{
  "positions": "rope",
  "bias": "none",
  "init_std_up": 0.0503,
  "init_std_down": 0.0252,
  "beta2": 0.98,
  "decay_shape": "linear",
  "train_tokens": 91880000
}
Each number is 128 + 24 x the weight over the matrix's rms, rounded and kept within 0 to 255. Layers, rows and columns count from 0.

# layer 3 MLP up, 512x128, rms 0.135, rows 37-63, columns 0-127
[[114 137  69 128 164  87  98  97  86 111 144  89 147  82  83 209 134 124 119  82 126 105 109 142 142 138 136 143 114 142 141 144 116 150 114 159 147 110 118 151 130  93 139 100 149  67 126 108 155 160 118 125  95 163 103 158 112 126  70 133 119 109 125  99 148 149 114 107 136 164 151 126 132 114 126 181 125 157 119 144 163 138  98 108 129 108 133 143  94 142 152 145 124 141  92 139 126  88 146 165 111 170 130 149 109 122 176 109 118 115 135  98 190 137 149 162 122 109 138 101 134 117 118  98 154 144 116 146]
 [114  99 121 107 116 174 128 137 139 137 133 109 138 105 147 138 150 138  97  88 141 138 140 148 135 139 104  91 144 103 165 135 139 168 140 134 105 127 101 120 134 143 130 132 159  98 127  89 117 151 127 124 154 161 164 145 159 105 124 117 148  95 132  98 157 139  83 100 103 119 140 119 146 138 149 133 147 114 121  92 138 131 184 107 138 169 139 111 151 194 143 122 135 176  83 139 115  55  92 128 132 144  61 183 147 128 168 108  80 143 151 149 175 140 109 101  96 136 130 136 134 141 157 130 143 126 167 111]
 [109 151 119 130 119 120 131  96 135 127 120  96 145 144 124  93  94 153 141  81 130 137 176 124 141 141 142  85 147 146 104  87 166 122 112  93 142 100 123 121 119 123 122 104 100 186 130 147 146 136 173 131 152 134 143 144 107 141  94 136 140 121 118 129 115 148 143  89 107 157 128 131  74 122 111 120  83 127 132 128 120 136 145 102 100 154 159 113 140 162  87 161 112 120 145 112  87 120 132 167 147 152  98 106 135 136 161 124 109 132 125  93  90 126 150 104 110 124 183 163 130 145  97 151 140 128 118 143]
 [112 119 102 130 108 103 166 121 130 145 170 167 150 124 127 146 162  86 134 163 140 167 132 147 158 171 132  93  89 127 149 107 136 130 131 145 112 109 159 126 134 146 140 113 114 175  70 113 122  83 155  62 159 141 192 127 150 112 119 121 143 117 134 148 155 109 145 112 114 123 134 142  92 121 159 129 164 122 150 114 136 148 185 183 111 132 146 144  93 155 105 137 179 136 111 135 162 143 109 179 123 114 151 166 128 160 114 168 115 137 122  96 163 128 129 142 114 170 104 110 117 152 178 161 113 130 139  92]
 [122 115 120 137 140 168 116  95 118 122 152 157 143 146 127 142 122  83 109 143 125 128 122 124 122 131 125 130 116 148 114 123 148 115 103  90  94 122 147 100 125 142 110 121 145 178  73  59 127 117 127 143 132 132 128 127 169 115 137 122 123 117 138 123 130 146  71 122 132 122 113 106 112 113 121 166  85 123 140 148 107 132 127 116  98 160 122 138  99 133 129 130 156 113 107 134 163 159 133 114 141  98 129 128 112 134 148 147 106 143 156  95 127 137 148 112 117 111 137 103 129 108 114 124 110 137 109 141]
 [128 143  88 137  98 144 129 114 119 137 127 160 132 164 113 139 105 128 117 164 142 138 139 126 158 159 139 144  95 129 134 120 139 111 169 151 120 114 121 105 145 112 123 115 138 158 124 144 140 118 151 110 107 168 117 147 132 127 124 135  95 129  98 114 138  94 145 150 112 146 142 103 143 116 144 107 164 160 121 142 137  74 108  95  96 119 132 176 110 189 125 120 125 110 134  86 161 116 137 126 116 132 121 147 131 138 108 111 131 123 111 141 107 102 122 166 133  54 132 126 192 137 148 129 135 129 115 122]
 [ 94 120 120 124 152 116 161 118 146 113 163 139 145 107 128 137 115 102 126 137  93 151 139 137 178 126 121 116  94 136 122 135 135 117 112 117 149  80 129 145 131 132 151  81 127 130 119 115 144 130 158 145 131 148 138 104 131 144 149 140 117 153 133 127 169 139  93 145  76 131 129 113  89 135 104 161 147 124 143 156 107 120 148 109 127 170 125 128 116 119 119 142 156 174 131  95 134  99 116 114 141 109 144 103 130 151 162 132 142 168 164  96 146 134 150 164 118  92 154 130 145 141 113 120 113 124 150 112]
 [119 154 123 118 131 132 100 114 105 110 133 147 141 109 134 151 150  91 114  92 156 142 146 145 137 119 128 108  69 156 138 132 139 141 122 177 158 138 107 142 112 109 176 109 161 141 100 147  94 153 131  99 133  95 122 105 149 154  98 113 151 109 136 136 114 157 124 116 162 125 113 127 165 136 133 154 186 119 113 136 101 167 132 102 114 105 120 126 110 140  95 147 114 159 132 136 116 114 135 108 110 109 150 111 106 164 102 134 108 111 124  94 122 130 146 159  94  83 116 139 204 118 105 157 134 152 175  89]
 [117 142 136 151 137  88 125 128 140 142 122 136 114 112  96 130  86 138 122 137 117 135 147 172 158 116 104 131 152 129  93 138 138 112 100  60 126 132 142 145 116  91 153  98 174 124 142 143 108 185 174 126 118 172 165 123 102 123 114 104 107 118 138 109 139 168 133 141 134 180 124 152 126 128 155 150 130 133 115 143 113 117 135  80 137 134  99 148 114 131 141 146 101 104 115 114 164 130 181 124 142 100 138 147 125 137 157 134 132 163 154 143 139  87 152 161 102 161 163 128 118 121 140 103 121 158 111 144]
 [ 92 122 158 127 112 111 125  52 125 109 104 159 118  95  94 147 135 122  54 136 174 116 138 158 122 169 117 154 116  99 115 142 134 159 103 118 139  86 148 129 120 111 104 107 135 107  99 154 152 127  90  88 140 164 123 122 149 150 110 140 151 123 125  97 122 139  93 116 120 130 144 103  94 147 123 167 114 124 169 174  94 158 129 148 182 125 136 165 116 110  89 162 153 141 103 101 116 140 142 127 138 124 162 111 106 117 128  95 112 104 170  97 136 125 130 106 107 120 145 167 105 116  74 131 106 142 150  85]
 [ 85 163 126 150 145 124 126 121 101 133 137 157 140 109 112 120 124 104 102 153 149 141 125 153 133 119  98 170 105  92  86 107 119 116 149 168 125  98  96 125 196 115 155 101 112 113 144 144  98 104 103  94 139 105  88 118 121 147  95  94 103 100 108 154 132  90 170 163 131 180 153  69 130 158 181 152 142 122 103 140 131  97 114 168 136 131 138 134 102 146 116 135 112 150 100 136 124 127 152  99 155 112 116 111 126 144 135 110 122 110 145  70  90 147 146 140  96 106 154 148 180 150 140 132 147 152 130 123]
 [123 141 141 158 131 119 124 125 142 139 129 107 115 133 105 123 115 120 129 112 166 166  95 143 156 159 107 136 134 166 113 126 116  96 112 107  89 141 143 118 133  87 156 111 165 157 102 106 130 135 135 126 121 156 156 126 105 123 107 122  93  71 133 100 145 169 176  69 142 128 104 169 154  87 111 124 146 147 105 122 119 107 110 103 116 137  89 136  97 170 119 157 156 139 113 139 131 156 145 135  97 123  84 108 100 159 136 174 100 100 153 128 157 117 123 138  96 131 120 145 118 107 133 100 100 175 148 108]
 [112 114 150 119 143 141 174 124 116 136 154 116 120  83 118 103 121 117 121 129  90 100 124 117 141 133  79 123 117 113 132 110 151 126 112  77 114 155 179 132 107 149 120 126 160 116 179 115 132 104 137 108  99 137 135 104 147 191 103 112 142  85 132 140 202 133 114 126 103 122 116 172  62 107 160 111 165 104 104 107  88 146 140 161 115  95 128 125 130 168  85 157 177 125 139  89 124 137 138 107 143 139  84 153 141 105 167 143  87 143 140 115 148 129 107 103  92 142  91 140 161 161  85 142 147 119 197 116]
 [111 167 139  83 159 148 110 120 138 130 125 105 151 141 147 123 137 121 126 120 173 133 117  96 125 191 118 139  93 140 114 132 112 128  94 136  93  97 123 127 107 121 124  81 148 131  86  69 121 113 131 100 126 130 151 118 136 135 151 148  69  99 170 126 176 138 125 143  97 143 139  96 118 113 155 144 105 103  59 114 134 155 147 176  94 179 118 128 149 143 173 111 109 146  96 149 151  98 147 145 108  79 124  95 121 123 116 117 107  91 134 129 106 155 114 117 116 149 142 132 140 146 118 132 148 142 127 100]
 [117 122 167 120  65 142 152 133  76 124 114 150 148 151 108 150 138 162 125 127 144 129 121 184 134 158 136 149 124 137 116 157 123 120 119 144 104 117 143 117 154 110 111 119 126 152 163 125 106 105 143  72  84 153 153 154 158 167 101 111 156 136 115  89 100 112  96  76 140 133 132 124 142 141 128 139 115 169 120 141 132 138 117 159  84 102 155 122 121 167 134 116 143 121  75 119 158 119 190 131 152 112 115 158 112  98 110 125 149 135 122  76 109 121 111 125 123 109 186 124 152 112 138 136 137 157 131  89]
 [135 108 123 124 172 132 169 137 136 118 121 160 126 123 139 160 147 128 118  99 179 122 160 126  95 143 112  96 129 116 127 121 125 125 140 149 129 143 126 132 143 113 137  70 122 131  87 119 120 112 148 130 124 118  99 134  94 104 129 144 107 122 154 125 137 135 173 177 109 171 114 137 118 143 138  95 132 148  83 103 108 144  97 112 134  94 133 122 105 163 135 189 112 145  95 130 167 104 153 161 179 126  58 148 123  96 136 151 135 158 146 136 137 115 140  92  89  75 116 136 143 117 166 125 167 109 105  99]
 [110 130 101 117 132 130 139  95 141 124 127 136  91  94 179 182 132 150 143 133 154 134 132 153 158 133 112 144  96  88 151 115 141 116 111  91 143 100 111 139 153 123 158  96 116 153 144 163 124  79 104 112 110 140 143 174 126 154 133 102 138  96 162 177 125 111  97 121  96 176  98  92  95 139 131 137 148 104 124 106 143 165 110 123 126 189  97 146 153 135 168 138 104 158  57  76 127 129 115  99 117 137 122 131 109 161  93 141 103 130 165 157 162 140 124 130 166 127 146 122 146 143 102 165 125 139 115 116]
 [129 118 119 142 139 130 127 100 130  71 126 112 156  91 122 149 120 132 136 124 151 146 133 122 129 127  73 145 124 171 136 112 155 131 127 114 127  54 133 174 158  81 171 109 105  98 151 129 108 152 135  89  62 128 121 137 126 118 103 130 181 126 115 135 117 119 108 127 133 145 150 144 151 120 108 138 141 151 146 142 134 145 145  98 119 126 149 183  96 131 154  93 109 150 115 140 147 112 190 129 122 124 127 138  60 144 123 135  98 127 123 130 116 131  84 124  65 110 164 153 171 132 178  99 140 151 157 160]
 [126 137 132 129 144 117 158 104 127 116 135 123 155 108 143 128  90 106 139 104 116 170  96  92 135 123 125 109 133 135 138 123 126 105  91 104 138  92 117 114 169 142 137 144 144 145 126  85  85 160 145 117 165 174 107 162  94 153 141 100 136 111 143  96 149 152 132 138  99 119  69 139 115 125 115 124 104 132 113  93 160 144 118 123 132 173 136 132 144 164 157 111 162 126 126 116 118 152 164  99 116 148  66 118 102 135 118 150 101 161 135 114 115 138 162 132 126 136 138 166 125 104 112 116 158 145 137 139]
 [110 126 152 139 112 139 123 144 188 105 144 143 157 166 135 135  90 144 120 152 116 115 118  94 149 119 104 108 159 139 118 135 157  87 139 135 115 143 156 162 111 111 149  98 155 196 161 159 115 129 155 116 135 129 177 111 143  86 116 125 111 119 173 121 117 167 128 158 106 142 122 181 132 136 136 158 155 126  99 172 142 131 125 169 106 144 122 145 175 170 111 108 137 128 129  70 143 136 164 144 158 102 130  98  76 133 137 119 118 126 131 143 137 114 129 142 133 168 147 107 161 155 133 106 184 113 146 106]
 [122 186 133 108 170 153 156 101 137 131 115  83  81  98 123 127 114 133 115 142 124 112 146 145 132 129  92 149  67  83 137 144 150 104  89 167 138 104 117 147 132  93 125  97 136  84 164 130 152  97 140 126 131 125 159 128 108 166  86 131 157 138 139 142 111  89  96 175 119 141 165 104 101 125 148 115 109 133 137 127 148 131 100 152 129 159 117 121 105 107 151 141 164 130  67  76 117 168 103 113 142 107 123 124 113 102 171 144 100 127 165 127 131 107 113 120 122 126 136 162 159 135 114 143 118 120 136 118]
 [130 160 122 129 106 124 181 149 132 106 144 125  93 142 107  98 113 145 148 124 144 117  92 102 146 143 138 140 120 102 141 114 113 109 146 118 158 145 145 107 166 117 119 118 151 159 123  97 128  96 145 119 103 125 114 129 132 113 122 140 126 151 128 147 107 153 107 133 156  98 106 141 109 144 139 169 117 142  61 149 108 157 123 162 126 132 150 127 128 172 131 134 124 103  98 126 148 131 162 114 146 116 138 111 115 108 125 146 103 147 130 109 122  87 121 131 130 125 104 117 153 112 139  90 131 144 148  92]
 [132 204 110 107  76 127 138  97 142  92 120 117 111 148 122 126 143 105 105 133 111 128 138 137 134 145 122  93 123 156 133 162 111 177 129 125  95 131 141 154  80 111 117 110 137 139 116 142 123 156 123 108 106 116 123 134 138  83 132 197 146 100 136 171 134  95 130 129 138 121 142 147  93 141 130 188 182 192 128 161 151 156 142 117 117 118 137 143 100 106  83 174 152 156  95 143 204 130 150 113 121 128 126 124  92  78 118 153 104 129 132 107 122 100 124 128 127 137  99 119 116 129 103  79 154 185 106 144]
 [135 149 146 115 131 185 154  85 141  87 156  91 129 181 164 129 154 115 112 107  92 172 157 135 118 137  97  66 147 114 158 157 148  99  93 138 122 172 135 119 113 114 157 151 121 174 144 129 132 127 107  92 107 106 155 105 104  95  89 143 170 112 150  77 112 110 147 140 166 128 142 157 114 112 108 110 187 135 111 135 128  91 133 153  87 135 138 129 107 116 148 138 161 131 124 115 149 111 139 120 102  82  52 129 125 162 108 131 138  98 180 118 117  99 102 122 114 113 199 143 150 145 104 133 153 144 122 154]
 [112 141 125 118 138 150 125 120 103 134 131 153 136 127 156 154 136 132 158 128 153 161 147 128 116 125 130 124 142 102 144 175 118 114 117 126  93 117  95 113 108 107 123 119 184 104 129 162 114 114 115 152 126  90 121 142 106 167 117 138 110 146 128 128 167 147 123 171 157 136 130 119 131 150 166 138 173  74  72 101 171 146 153  97  54 133 161 155 148 155 136 159 122 153 143 130 122  75 122 146 133 110  86 143 116 152 188 157 136 111 143 129 113 113 129 146 139 113 118 115 150  97  91  98 148 139 158 103]
 [120  98 115 152  93 136 156 104 103 153 134 147  87 147 135 140 141 113 116 171 173 167 125 106 124 120 141 129  80  98 107  88 128 129 136 140 116 119  95 125 140  80 142 145 113  95 114 119 108  86 131 110 113 153 123 162 107  87  98 131 119 131 143  89  83 160 126 137 113 140 123 102 127  91 149 128 105  76 115 144 119 161 101 128 123 131 111 117 126 133 126 134 119 111 117 133 104  98 152 110 157 129  90 144 123 169 112 120 131 115 129 111 158 145 142 111 125 151 132 138 139 114  84 125 148 133 126 139]
 [114 138 154 148 155 114 167 128 109 105 184 169  64 102 138 164 135  95  97 167 178 165 107 204 129 180 133 136 162 135 115 100 132 128 150 160 137  81 140 128 138 157 118  98  98 134 120 133 126 129  99 111  89 100 137  93 138 133 121  97 109  55 211 140 131 108 124 114 156 161 119  68 101 123 138 112 104 133 112 182  78 124 152 126 104 130 170 121  98 120 147 114 161 131 107  95 141 120 118 140 126 151 129 105 112 139  88 190  94 130  69 124  81  58 123 145 112  83 181 142 126 174 141 147 155 139 134 114]]
# layer 3 MLP down (transposed), 512x128, rms 0.123, rows 37-63, columns 0-127
[[152 126 127 125 167 117  89 152 119 112 104  76 121 116 144 143 137 104 141  95 107  87 129 139  93 128 102 182 103 135 124 149 131 158  99 184 175 123 134 100 139 138 112 129 133  71 121 159  97 133 123 155 173 172 115 105 154  76 121 126 125 144 117 119 125 120  98 145 124  97 121 110  95 121 111 106 130 150 172 164 161 103 178 158 117 155 129 141 106 160 134 145 115 132 122 135 134 135 100 199 175 144 151 161 143 115 131 134 153 158 106 115 154 130 128 120 145 137 145 125 131 140  78 103 135 105 109 145]
 [115 144 173 144 103 106 134 107  91 140  66 141 134 164 155 129 155 137 136 132 144 117 107 138 137 121 151 123  74  88 125  94 151 139 128 164 156  77 129 121 196 134 112 111 129 120 146 143 172 140 113 125 134 153 132  92 132 108 136 129 139 123 118 187 152 161 122 188 141 166 169  96  97 202 148 139 125 119 123 108 144 108 130 142 122 100 123  99 127 107 120 131 125 136 133 104 116 140 104 154  90 133  96  96 187 104 116 104 138 133 100 131 105 118 126 112 118 138 110 147 106 124 158 168  96 150 146 121]
 [151  83 117 114  72 143  88 121 157 133 141 111 157 130  90 134 107 147 166 145 138 139 145 101 131 135 145 117 128 114 139 130 115 138 107 106 115 107  97 115 137 159 146  83 105 145 126 152 151 124 150 149 126 117 118 142 132 143 106 100 113 148 136 116  89 116  80 116 158 148 124 158 160 170 157 147 145 101  78 102 112  91 167 130 122 143 104 109  98 157 164 117 116 129 137 121 118 126 113 119 168 109 171 139 143 175 103 126 115 157 135 151 153 119 133 158 114 105 125 107 136 128 125  90 143  82 151 122]
 [152 109  97 142  75  91 145 171 144 160 123 151 158 118 103 135 147 141 123 188 179 172 116 147  97 123 110 131 135 163 134 118 135 138 119 126 129 133 129 135 162 100 166 130 123 142 165 132 120 118 127 133  97 100 165  93 147 101 134 149 173 143 141 150 120  96 111  92  71  95 120 100 155 164 142 149 135 125 139 160 158 149 123 103 106 146 152 137 148 132 151 149 156 121  93 130 107  77 119 141 169 162 158 113 184 129  83 169 151 145 161 104 162 154 141 153 122 135 139 164  93 124 132 105  78 128 114 110]
 [134 164 136 177 149 117 126  88 161 175 141 117  80 118 115 128 138 106 133 143 126 133 128 111 133  99 148 167 139 142 107 114 172 155 131 112 141 162 127 119 153 134 103 139 156 137 110 124 126 115 138 150 117 146 159 173 123 124 143  95 127 151 123 154 111 117  97 132 130 123 140 113 124 138 166 138 111 109 168 121 101 150 157 126 105 120 141 108 113 133 107 121 132 147 114 139 122 120 124  83  84 128 143 141  89 131 113 149 118  85 116 120 111 118 124 120 154 115 134 106 120 145 154 101 127 104 139 165]
 [163 118 136 140 136 152 140 144 103 145  92 124  92 105 144 115 138 164 134 129 140 129 140 148 129 156 173 109 151 137 141 103 119 153 121 187 126 105 126 111 135 190 136 122 138 118 156 116 133 109 117 120 129  87 123 167 106  38 152 120 119 163 123 122 142 116 140 137 134 111 161 120 144 160 149 107 140 163 105 137  86  88 121 104 113 156 123  91  82 137 121 141 136 140 124 125 106 109 124 156  91 131 117  87 155 115 127 119 143 148 126 114 169 102 118 126 138 125 110 114 129 147 149 135 135 129  84 128]
 [185 136 172 151 165 153 151 132 164 143 116 113  91 156 152 164 135 107 133 102 121 142 111 124 106 157  89 137 159 146 113 104 106 144 129 101 117 161 115 112 123 140 136 151 110 159 113 134 103 124 165 112 122 135 138 157 110  92 105 116 114 108 130 129 128  91 109 144 115 156 123 112 114 143 150 100  88 100 111 140 110 147 141 145 133 113 118 118 139 102 138  91 149 113 113 135 130 127 148 134 134 151 131 165 112 113 163 147 128 154 126 131 119 149 122 108 118 108 175 160 123 129 148 155 144  94 105 162]
 [148 118 149 115  69  95  96 122 121 144 114  95 107 143 144  86 123  89 168 162 142 122 145 133 112 117 148 126 113 130 105 138 121 150 119  94  99 133 141 167  89 142 115 102 125 150  98 134 142 150 148 154 113 150 136 147 133 117 155 151 132 136 101 161  81  91  90 133 144 125 146 139 119 144 103 147 105 141  97 140 109 145 128 139 142  71  98 102 108 141 143 135 101 157 112 106 125 128 159 104 126 153 132 134 119 130 115 140 126 118  98 124 168 129 115 128  94 100 107 154 142 139 137 155 123 106 110 117]
 [154 109 119 122  90 134 123 125 130 114 183 139 152 155 157 150  99 121 146 122 108 163 111 131 150 129 100  72 139 175 152 127 124  99 133  87 112 133 151 102  95 114 104 153 131 135 124 119 138 125 177 114 132 121 106 100 147 108  89 133 154 125  94 117 125  93 160 165 146 100 122 182 106 129 135 139 162 112 134 108 153 130 102 128 111 125 129 103 115 120 127 115  96 114 180 140  96 136 169 106 139 139 120 158 182 172 126 106 116 128 164 117 141 143 159 108 157 117 112 102 134 131 116 144 134 172 107 132]
 [155 137 122 117 123 128 171  80 131 138 156 138 117 138 105 146 145 127 121 158 126 112 112 143  71 169  92 142 173 115 149 133 109 107  86 124  94 142 106 172 109 121 112 141 125 134  97 133 109  79  99 146 142 114  82 110  77 146 134 107 140 140 119 157 104  98 116 179 111 136 167 114 143 140  81  88 154 150 112 129 201 107 127 101 167 107 134 156 119 149 131 139 133 107 102 172 158 129  94 137 152 125  74  97 125 107  92 110 127 163 137 127 165 123 132 138 153  88 101 139 117 137 146 157 119  97 108 120]
 [112 156 123 130 147 132  99 183 125 154 131 145 100 108 124 108 126 151  89 152 153 125 128 161 107  87 124 164 118 120  78 130  79 128 149  90 135 178 100 135 126 102 129 112 135 140 111  72 119 160 104 145 161 121  80 167 155 134 114 162 132 119 139 135 122  80 132 144 126 133 151  79 162 152 144 152 135 130 124 120 119 130  80 175 128  99  91 143 113 139  96 184 105 143 127 156 131 103 166 162 141 146 141  82 127 157  69 137 118 108 109 118 111 145 130 129 121 115  98 137 122 152 167 139 123 170 144 119]
 [198 121 182 136 108 134 117 211 107 180 120 125 129  91 149 128 118 115 125 111 126 129  89 149  81 115 132 142  76 175 140  99 130 111 115 163 166 125 165 109 101 121 139 130 158 130 115 165 116  95 124 137  95 119 122 104 138 151 140 130 116 114 126 137 129 124 126 147 104 136 155  96 150 117  76 113 126 140 158 118 149 146 151 146 150  96 132 121 107 121 117 154 114  87 161 133 123 162 144 127 147 152 196 111 140 120 111 125 125 167 146 102 130 133 107 113 142 150 157 109 113 126 105 172 127 153 112 135]
 [154 148 175  93 153 151 119 194 149 185 167 123 162 152 110 145  98 143 134  97 118 117  95 144 124 167 131 123 152 162 140 139 107 116  97 122 119  84  93 114 124 130 109 138 129  81 169 164 155 143 125 131 146 112 143  92 120 164 109 105 149 126 160 137  85 140  93 143 145  96  93 135 196 130 134 154 115 107  84 138 157 132 133 120 113 127 126  54 121 166 113  81  86 158 124 132 134 132 157 119 144 130 109 122 156 131 115  69 121 157 139  80 129 114 108 118 147  83 147 172 130 131 172 121 146 157 120 148]
 [107 140 142 150 105 124 128 124 112  85 130 105 173 122 181 133 158 151 119 107 161 139 158 131 135 162 127  96 123 142 194 101 123 116 113 147 132 125 143 102 130 130 132 122 147 170 118 137 113 118 157 125 139 114 123  83 144  96 146 116 114 121  90 148 162 139 163 166 113 108 185 157  91 116 105 102 138 124 115 146 125 162 100 166 143 104  96 129 106 130 104 140 105 104 102 120 128  99 157 154  84 103 150 168 111 130 134  91 133  75  76 130 130 164 118 109 191 127 116  98 143 150 102 163 120 163 125 175]
 [ 98 117 156 112 141 162 155 170 118 105 137 146 132  96 162  82 129 155 141 121 163 108  92 106 105 139 205 122 173 136 111 139 103 151 131 116 120 104 164  78 151 132 161 113 107 113 113 117 147 135 148 109 115  99 134 124 148  98 122 148 115 176 136 127 113 104 112 136  92 109 145 113 103 180 129 133 108 135 134 146 160 175 142 134 124 110  97  84 148 119 110 134 112 101 105 125 139 117 127 125 136 150 128 111 127 124 154  92 168 143 106  88 129 111  97  76 131 132 108 105 141  95 147 121  97 119 126 101]
 [113 126 128 105 155  90 176 126 133 140 129 105 162 135 128 123 158 162 115 102  94 136 120 123  94 119  80 113 161 166 161 116 126 116 120 166 128 115 122 134 118 127 112 172 121 149 128 141 184 175 114 156  88 131 119  92 159 149 143  95 121 106 127 136 128 141  93 121 120 103 133 112 110 156 112 113 140  79  89 122 111 138 127 109 116 137 134  88  91  92 146 148 141 128 132 112 138 121 124 132 125 111 116 151 129 153 131  76 130 155 124 173 151 128  86 120  55 113 124 118 105 141 155 132 148 150 109 102]
 [111 136 119 142 128 159 165  89 103 134 154 136 152 142 148 156  95 150 135 123 111 127 107  89 135 165 120 136  93 116 119 143 142 128 101 102 109  87 129 149 109 141 154 141 112 133 121 137 111 124 132 136 113 136 104 147  83 165 106  75 138 131 124 152  86 137 130 169 137 117 112 147 174 140 150 109 117 112 173 124 156 155 114 124 101 140  88 121 109 116 114 133  83 128 120 133  80 155 103 121  74 104 135 114 122 133 120 133 109 155 130 148 122 110 139 134 138 128 110 139 108 157 151 107  86 149  83 119]
 [149  85 163 138 139 135 124 151 156 145  99 103 108 154 112 117 183  90 151 105 146 152 107 169 144  95 163  84 125 120 119 139 104  93 143 156 130 115 135  96 129  95 145 113 114 122 135 136  77 120 140 113 157 126 130 116 104 130  94 135 146 133 138 140 118  76 133 114 134  90  99 152 145 134 144  61 104 118 166  84  78 145 152 139  95 136 158  93 129 133 170 103  99 116 149 111  93 181 158 127 149 122 105 138 104 121 102 132 127 153 122 113 134 129  84 133 108 119 175 115 137 148 162  97 131  81 123  88]
 [154  41 117 143 139 110 147 121 135 121  98 120 135 111 100 118  89 101 158 157 119  95 130 130 128 137 131 109 125 141 132 111 127 115 136 135 155 101 140  99 142 136 123 143 146 133 128 123  80 146 111 135 153 150 147 143 147 105 181  90 129 116 160 107 119 142 115 156  99 105 179 114 104 117 102 152 134 149 128 112 127 127 158 111 139 101 135 170 132 136  79 116 135  74 133 109 130 135  89 131 120 167 125 107 137  92 117 166 130 129 156 134 109 132 150 115 142 149 131 125 149 147  89 111 146 131 102 149]
 [119 128 107 157 156 141  99  97 135 106 188  75 141 124  75 131  97 145 152 130 113  80  89  83  93 138 147 134 135 125 100  91 134 135 120  88 157 124 104 135 132 130 144 134 140  81 163 178 108 138 125 124 147 142 105 177 158 141 133 131  92 168 140 120 115 121 146 135 125 116 106 131 134 121  99 164 126 106 154 134 148 125 106 124 125 118 133 128 162 142  97  99  78 138 149 121 127 118 126 173  95 146 102 142 147  88 112 144  65 125 145 164 146 191 112 141 136 105 148  96 121  92 124 139 108 110 100 148]
 [113 139  99 125 146 166 118  98 128  95 150 133 144 115 130 102 123 134  86 120 102 116 121 170 125 156 123 148 122 112 176 102 143 150 133 140 117 129 145 122 123 106  94 163 115 174 122  79  73 159 100 116 122 142 110 131 108  92  87 133 132 115 154 183 153 104 131 132 122 149  95 126  83  98 149  97 102 134 119  89 155 163 144 136 103 140 142 142 132  78 117 128 163 145 100 104 124 149  70 124 101 152 104 139 111 166 171 107 116 118 105 102 137 129  79 122 128 142 105 143 115 179 118 108 123 136 127 100]
 [139 145 165 110 137 111 142 190 126 175  98 117  82 126 132 115 112 136 174 114  81 120 120 122 133 130 134 155 119 111 141 157  93 118 137 113 119 122 135  89 128 132  85 106 120 121 112 163 124 162 110 113 123 120 131 128 144 111 115 139 116 167 119 119 101 140 155 162 131 132 161 112 122 161 120 165 135  90 131 145 134 122 171 131 147 110 138  93 165 119 137 121 115 158 140 111 165 110 143 109 151 130 142 132 122 133 123 135 127 136  85 144 155 148 143  96 129 113 126 117 102 169 155 157 112 132 127 140]
 [130 132 138 143 138 130 128  79 127 113 130 151 101 126  97 156 121 141 166 150 114 118 102 118 147 142 117 117  96 140 174 149 149 119 128  87 127 140 130 146 123 110 131 122  81 151 152 138 114 102 152 144 173 112 131 151  59 135 158 158  96 184 100 136 125 113 136 143 172 138 102 160 123 137  93 122 134  88 128 125 157 137 104 131 165 112 146 143 171  66  82 117 129 152 154 181 117 157 165  93  95 168 142 108 165  94 123 109  96  89 140 154 168  95 103  84 116 107 105 165 139 131 104  97 102  91 111 125]
 [144 129 140  95 175  79 124  85 183 150 117  96 119 142 119 159 120 130 135  97 115 132 145 139 128 113 178 117 139 104 120 147 127 115  81 126 117 149  98 149 119 131 112 118 147 141 142 115 152 118 110 102 122 109 101 137 194 145 110 127  84  89 158 111  77 156 118 150  91 101 185 145 132 106  52 122 144 123 120 113 115  84  92 139 128 101 105  89 129 103 151 102 156 128 150 103 139  95  98 143  93 119 141  92 116 111 153 137 158 161 197 150 106 121 135 125 121  82  99  99 139  73 106  98 109 137 136 113]
 [154 137 127 120 122 143  82 151 143 165 116 138 105 134 122 165 109 130 127 123 173  93 140  97 126 112 140 102 145 146 142 140 132 159  81 129 113 132 129 115 165 127 133 146 132 109 159 120 126 138 115 119 127 118 125 110 109 127 146  88  96 150 128 130 150 113 130 172 149 156 106 129 134 144 116 118 157 150 157 142 145 120 153  87 108 151 119 142 139 119 151 134 121  92  88 112 109 157  87 113 137  85 117 146 124 132 111 172 149 138 121  99 153  74 112 155 133 197 129 164 126 135 149 158 193  77 152 114]
 [116 103 122 165 119 109 117 133 123 159 139 123 103 178 142 114 122  96 141 130 102 113 142 129 108  81 116  94 139  98 120 137 120 125 127 124 119 167  87 123 133 127 106 173 160 129 124 143 101  97 123 164 143 109 125 107  61 120 129 105 134 126 106 115  60 145 146  85 137 123 137 155 151 132 126 121 130 125 135 154 126 162 100 102 147 119 126  95 119 118 128 156 146 137 118 174  93 130 137 146 147 153 140 104 131  84 120 133 133 134 124  93 135 123  88 126  87 140 105 127  93 119 146 149 115 125 149 123]
 [ 89 130  87 145  79 134 121  98 129 102 135 173 117 124 110 132  99 102 130 104 153 120 152 163 117 135 133 118 170  97 108 124 157 139 108 116 128  80 188 112 111 106 154 120 159 113 111 152 140 119 176 184 101 105 106 135 127 114 127  34  92 127  84 167 145 130 145 145 191 137 114 133 130 137 162 119 148 137  81 138 152 146 152 145 156 112  76 136 123 151 154 108  90 127 150 112 138 121 131 112 139 171 134 158  96  65 123 116 162 142 160 121 182  65 153 114 167 133 141 106 106 131 105  97 184 168 139 139]]